From a checkpoint of a small transformer trained on Wikipedia: a variant of Muon for these matrices, 113M tokens.
Each number is 50 + 10 x the weight over the matrix's rms, rounded and kept within 0 to 99. Layers, rows and columns count from 0.

# q: layer 2 attention query, 192x192, rms 0.157, rows 111-127, columns 128-191
# k: layer 2 attention key, 192x192, rms 0.139, rows 111-127, columns 128-191
# v: layer 2 attention value, 192x192, rms 0.2, rows 96-103, columns 128-191
# o: layer 2 attention output (transposed), 192x192, rms 0.168, rows 96-102, columns 128-191
q111:40 57 46 32 58 58 57 61 50 58 49 59 37 50 28 43 63 53 61 38 46 49 36 43 67 37 34 52 49 55 50 50 56 53 48 60 44 55 50 58 62 76 65 56 51 49 66 64 68 40 49 51 46 50 69 56 50 68 47 48 36 32 55 26
k111:45 45 35 58 55 63 50 52 52 49 52 37 48 55 33 50 52 44 55 53 37 40 55 79 55 61 39 55 46 56 19 63 67 49 50 48 76 53 63 47 48 56 26 56 50 42 67 61 47 58 53 51 48 29 55 74 45 38 65 48 59 65 45 45
q112:56 44 48 60 66 64 46 58 48 41 73 51 67 56 50 31 45 62 60 47 49 46 64 71 46 37 39 51 50 43 61 60 51 40 51 61 40 53 58 44 48 48 38 68 75 53 61 55 60 48 45 43 54 53 43 67 47 47 60 64 44 37 46 47
k112:36 57 63 60 33 57 37 72 52 62 50 57 38 53 59 38 51 63 56 41 40 39 52 62 57 52 37 41 33 44 56 54 64 40 49 51 63 52 52 39 60 74 55 74 65 41 38 33 63 55 35 55 59 56 50 47 70 54 55 63 46 42 33 43
q113:43 49 60 39 63 53 67 64 56 41 67 48 58 40 30 51 58 67 40 38 26 64 50 35 56 44 44 34 51 45 52 35 56 49 50 59 33 55 53 64 62 55 38 24 38 51 55 36 58 48 47 52 47 56 47 36 54 57 69 56 57 57 50 49
k113:60 37 44 49 59 38 44 38 51 40 55 62 47 72 25 46 61 38 42 52 47 51 55 47 58 58 53 42 67 52 62 50 38 54 56 49 69 41 52 50 56 53 42 40 56 55 70 27 69 65 62 58 30 61 58 60 35 36 29 50 52 47 59 41
q114:40 70 48 43 74 59 34 36 35 52 69 45 45 46 35 57 56 53 40 54 43 62 41 57 56 39 67 54 41 51 43 76 47 59 61 52 53 58 47 25 56 64 45 51 60 76 59 29 42 60 50 61 63 75 21 60 61 45 42 77 51 51 59 59
k114:58 47 70 44 51 63 43 43 34 71 61 51 49 41 49 45 59 71 45 60 47 62 45 26 43 67 43 50 56 18 50 41 47 59 57 47 51 44 47 51 44 64 56 43 77 39 43 55 71 56 40 63 42 48 66 57 36 31 44 45 53 41 48 33
q115:50 67 36 34 51 29 46 34 49 39 49 43 42 61 56 42 43 62 57 76 63 44 64 58 35 64 53 55 70 35 51 65 60 51 50 29 53 59 64 36 39 30 47 57 38 36 53 47 54 70 64 41 57 52 46 47 68 34 36 69 58 53 49 59
k115:48 65 56 56 49 52 44 58 57 54 50 57 56 38 71 45 42 45 46 62 66 48 53 65 59 50 39 58 50 41 51 57 58 46 83 60 36 52 34 37 52 55 60 61 58 64 49 67 63 45 37 68 70 37 57 72 35 53 45 43 50 32 51 50
q116:49 45 31 52 41 40 44 39 46 70 39 60 60 55 56 57 50 50 57 40 35 30 57 46 49 39 60 59 55 59 66 44 35 49 20 51 56 69 65 45 48 62 46 45 50 43 59 54 56 66 47 70 59 52 41 55 44 51 40 62 59 52 48 47
k116:43 37 31 55 56 54 37 51 44 60 35 51 55 39 71 56 49 64 61 57 56 23 43 56 51 37 56 48 61 54 61 57 53 41 39 57 55 40 44 45 56 48 42 30 63 49 53 48 44 66 48 56 59 35 43 51 58 50 43 42 62 41 61 44
q117:32 43 35 46 47 59 47 68 50 44 40 44 53 45 67 50 56 67 52 42 49 39 50 59 39 46 56 54 45 33 45 58 58 59 51 44 61 28 44 48 39 62 74 67 57 46 61 58 56 48 31 55 36 53 66 41 47 42 62 68 50 55 35 46
k117:52 50 60 63 52 35 49 44 47 57 53 61 49 69 39 54 52 63 52 53 70 63 47 46 54 50 73 55 59 49 46 46 46 54 38 25 40 58 38 54 38 66 45 64 31 30 44 51 45 47 42 56 61 65 29 45 34 60 44 55 58 58 48 40
q118:54 35 46 41 54 55 41 48 62 59 63 56 60 54 55 45 60 44 50 45 54 41 34 75 21 56 24 37 30 50 57 63 40 58 60 68 34 73 41 52 44 42 36 52 45 30 40 45 29 31 41 56 43 38 40 56 58 61 45 41 56 52 49 57
k118:26 33 39 61 53 60 51 50 50 52 36 57 43 47 46 68 53 42 58 28 50 39 69 79 57 67 42 47 49 60 43 60 52 42 33 57 76 44 39 55 59 47 43 59 42 35 71 59 43 48 58 66 49 57 45 72 59 65 60 62 56 50 37 57
q119:36 51 30 54 41 44 44 39 67 36 46 59 45 20 56 46 58 49 65 58 74 54 39 62 38 51 58 32 65 44 57 65 37 47 29 52 58 59 50 37 43 47 42 50 45 61 29 61 27 37 46 46 59 54 40 64 46 54 42 61 53 62 56 48
k119:49 61 51 49 63 43 43 70 48 52 46 44 49 35 85 34 42 42 58 17 55 58 67 66 42 56 50 60 42 39 56 49 51 48 44 71 34 43 60 37 40 30 40 60 41 61 39 67 27 35 56 50 54 40 67 66 57 59 52 34 61 51 41 55
q120:55 50 34 63 35 52 50 43 50 34 54 53 52 36 52 60 43 53 69 44 35 46 55 44 60 44 59 52 48 49 45 42 51 61 64 48 57 55 60 48 39 62 54 48 35 59 49 66 36 57 53 35 46 40 47 51 54 36 70 32 38 39 53 57
k120:61 55 33 38 66 58 69 54 33 48 49 50 55 52 77 53 39 40 40 52 48 63 50 42 40 50 63 65 69 54 47 47 41 43 53 55 41 53 48 57 61 41 39 41 73 58 69 50 44 55 45 52 59 53 77 45 47 51 51 65 44 58 45 51
q121:54 45 65 40 40 66 56 48 50 24 59 44 58 43 60 46 47 58 36 42 45 46 59 55 48 13 51 52 40 62 58 44 26 48 70 56 37 77 46 43 69 79 52 52 50 57 67 28 35 41 36 57 51 48 18 52 36 40 50 39 55 54 45 49
k121:45 57 66 57 48 47 50 30 46 73 46 52 45 57 48 34 66 69 36 64 39 48 33 51 49 47 65 42 60 48 66 53 84 60 55 42 50 58 47 63 19 71 63 53 40 46 37 44 60 62 58 62 35 60 44 57 72 34 43 84 57 36 34 53
q122:57 45 43 44 50 49 44 63 46 50 66 56 48 57 71 38 62 57 48 42 52 40 56 67 54 52 31 47 43 64 58 46 42 37 39 48 46 48 58 56 58 64 50 65 54 52 64 55 55 48 62 39 60 43 50 53 55 78 58 39 71 37 43 60
k122:27 43 40 32 65 51 57 71 55 40 41 54 49 67 42 45 58 67 58 45 47 42 33 51 77 50 55 42 41 63 51 57 60 44 54 46 55 29 46 60 60 45 52 49 38 71 65 57 47 45 56 59 56 47 51 68 53 64 75 49 41 48 57 42
q123:40 59 56 47 60 56 44 57 49 41 37 45 49 53 37 49 53 45 45 48 62 53 67 39 51 64 35 53 50 52 48 57 48 52 44 57 55 55 47 53 40 48 77 53 64 56 52 49 57 52 42 59 33 49 62 54 57 50 45 52 30 45 51 47
k123:51 66 62 29 58 29 60 60 29 54 62 41 47 57 58 44 49 40 55 49 53 57 38 62 56 61 44 47 61 35 36 67 45 50 62 54 59 55 53 44 40 58 40 61 55 39 52 53 39 44 31 34 37 60 50 72 41 62 59 36 47 57 40 54
q124:54 39 52 43 59 37 48 44 46 46 61 88 55 57 38 45 44 69 55 60 43 54 50 50 66 50 54 43 46 52 67 49 41 47 40 52 61 67 57 61 54 70 43 32 49 47 74 45 38 54 52 53 42 48 40 45 53 52 36 33 43 52 47 48
k124:49 41 53 40 59 61 45 56 42 59 49 41 55 48 44 61 71 70 51 65 66 63 31 40 46 55 39 33 31 45 43 57 34 46 39 49 53 38 51 41 45 58 55 50 55 52 58 41 73 46 44 48 57 48 44 50 32 51 39 46 47 39 44 37
q125:35 43 39 57 31 42 62 37 37 61 37 55 53 43 62 63 58 27 78 51 42 67 64 57 31 51 45 44 54 54 48 47 34 33 60 50 41 55 57 38 38 38 49 53 46 56 58 48 67 29 65 73 60 42 46 57 44 80 47 42 80 55 49 65
k125:29 33 51 39 44 69 33 69 51 58 47 46 43 62 50 38 72 52 38 58 68 44 59 76 36 36 61 40 39 62 69 58 58 45 40 55 50 12 41 47 48 66 43 59 53 49 32 57 67 39 65 61 55 38 48 50 33 40 64 57 40 54 36 57
q126:43 62 49 44 62 42 48 60 47 47 31 36 61 52 47 53 46 45 51 55 40 51 46 44 48 44 48 53 33 67 61 58 49 55 58 58 39 56 49 60 47 46 57 38 38 47 47 59 38 52 53 48 71 28 47 55 62 41 41 49 47 41 24 54
k126:58 39 43 41 54 41 45 49 44 41 41 61 42 21 70 53 52 37 40 48 46 41 38 57 60 53 46 67 60 65 53 23 44 51 36 43 60 54 38 51 64 49 49 63 30 57 45 32 65 48 48 57 46 50 55 50 44 51 46 40 50 47 52 61
q127:45 42 56 29 52 47 42 50 72 40 41 50 53 28 66 67 57 53 41 46 42 32 64 50 51 53 41 47 51 38 40 54 54 71 49 60 42 32 46 45 78 48 41 56 46 37 59 53 38 59 49 50 36 46 47 51 55 34 52 58 37 43 45 55
k127:57 33 38 59 46 31 51 42 63 60 41 64 46 57 46 44 48 65 37 49 64 50 41 55 55 75 57 48 59 53 57 46 81 36 17 47 56 45 53 44 58 59 76 52 45 31 62 43 52 50 62 48 41 49 43 31 58 34 40 55 49 53 52 58
v96:55 45 45 35 50 56 53 45 71 51 57 51 56 56 36 43 38 47 54 58 40 55 47 35 50 39 60 61 57 48 47 57 74 47 59 49 42 38 46 59 42 60 59 31 46 40 68 68 52 67 54 50 33 49 61 52 58 48 42 58 48 55 55 33
o96:43 47 54 50 46 51 37 58 45 46 48 51 48 65 47 59 58 70 30 57 73 50 33 68 48 45 65 57 55 55 63 49 36 47 47 48 54 74 55 45 50 54 49 56 55 46 35 45 47 59 40 30 69 59 34 47 46 41 49 48 50 59 43 47
v97:56 60 38 54 59 48 52 58 44 43 47 44 50 56 57 65 58 62 46 42 45 35 45 38 48 44 51 44 50 49 52 46 59 64 28 43 51 37 37 43 55 45 52 54 57 53 49 55 49 54 53 54 57 64 58 46 43 40 51 40 60 49 63 49
o97:47 44 53 68 51 53 45 56 57 61 53 53 40 52 30 43 45 37 47 66 52 60 60 62 64 48 57 55 51 56 32 52 76 45 60 54 41 58 62 40 42 41 56 59 32 55 59 41 41 47 48 48 70 38 52 58 33 61 50 52 32 57 61 54
v98:28 30 44 32 51 42 61 38 54 58 42 43 59 52 54 50 44 50 42 41 47 41 55 31 42 45 39 41 42 46 53 56 65 55 29 37 65 33 21 54 53 45 50 78 61 58 58 51 59 66 59 54 44 59 47 37 54 56 51 49 60 50 47 43
o98:67 46 44 61 42 54 33 57 39 48 65 57 44 47 45 46 53 44 56 53 42 58 44 51 38 51 58 44 44 58 29 54 38 55 42 51 47 42 72 44 50 42 47 48 40 41 49 45 45 38 42 47 41 42 54 57 42 44 52 54 39 71 47 49
v99:39 49 50 49 38 73 53 51 47 57 45 36 31 69 64 53 49 59 51 60 53 51 51 59 48 55 41 44 42 53 50 57 48 46 66 51 37 48 35 53 59 49 44 52 50 55 38 71 49 37 69 50 29 51 57 57 43 38 57 49 41 56 53 53
o99:45 49 28 53 47 49 57 46 55 47 55 51 53 33 46 50 55 55 53 47 26 48 54 35 41 40 58 50 52 61 49 48 36 47 43 48 49 50 61 40 58 45 44 60 67 65 69 33 51 63 50 44 66 47 50 57 53 57 44 54 52 48 41 59
v100:42 62 42 65 51 50 45 60 54 67 40 42 38 59 28 60 46 38 48 45 52 57 54 47 57 53 54 43 50 40 45 56 47 66 44 55 34 58 52 39 50 55 48 40 54 59 54 56 34 52 37 47 32 63 63 58 45 36 44 54 47 61 49 54
o100:61 50 61 47 40 39 53 34 56 42 47 63 52 48 48 54 46 61 50 50 34 55 42 60 46 44 49 58 29 53 61 47 61 45 33 43 52 54 43 45 57 52 45 57 54 47 33 60 50 42 53 54 62 52 42 60 57 62 62 47 61 49 37 48
v101:58 41 45 42 46 55 40 49 47 48 39 48 48 60 43 56 48 62 55 53 34 59 61 52 40 35 45 58 58 58 63 47 51 50 45 51 42 57 41 47 48 43 59 43 60 34 66 49 50 46 69 51 41 45 37 45 51 63 42 54 68 62 61 78
o101:52 56 57 53 49 57 59 44 63 54 59 56 51 36 47 53 53 51 49 35 54 38 58 49 46 61 45 48 63 45 40 46 52 43 53 50 61 51 61 36 50 64 53 69 63 60 45 49 36 62 33 37 50 50 38 48 49 42 43 54 52 44 41 38
v102:62 64 39 66 34 41 50 54 45 32 34 38 14 38 63 37 44 38 69 37 46 38 66 39 49 68 58 46 43 35 41 56 47 49 36 50 63 49 43 56 54 54 37 50 56 47 69 40 44 51 58 38 59 50 49 54 49 53 61 57 48 34 52 31
o102:52 41 52 45 59 58 41 38 52 54 57 64 69 57 44 61 46 53 53 57 47 62 37 54 41 44 42 50 56 55 59 35 65 57 58 56 45 49 48 64 38 46 67 46 57 64 38 48 60 52 37 74 49 52 46 47 61 52 45 44 35 57 38 64
v103:41 40 41 49 48 41 43 57 54 53 49 49 57 43 36 50 61 57 31 61 55 38 21 62 34 43 59 57 60 49 43 63 50 57 45 56 46 43 55 52 47 54 57 46 44 55 40 67 28 50 43 47 46 54 53 30 50 38 58 30 69 64 55 63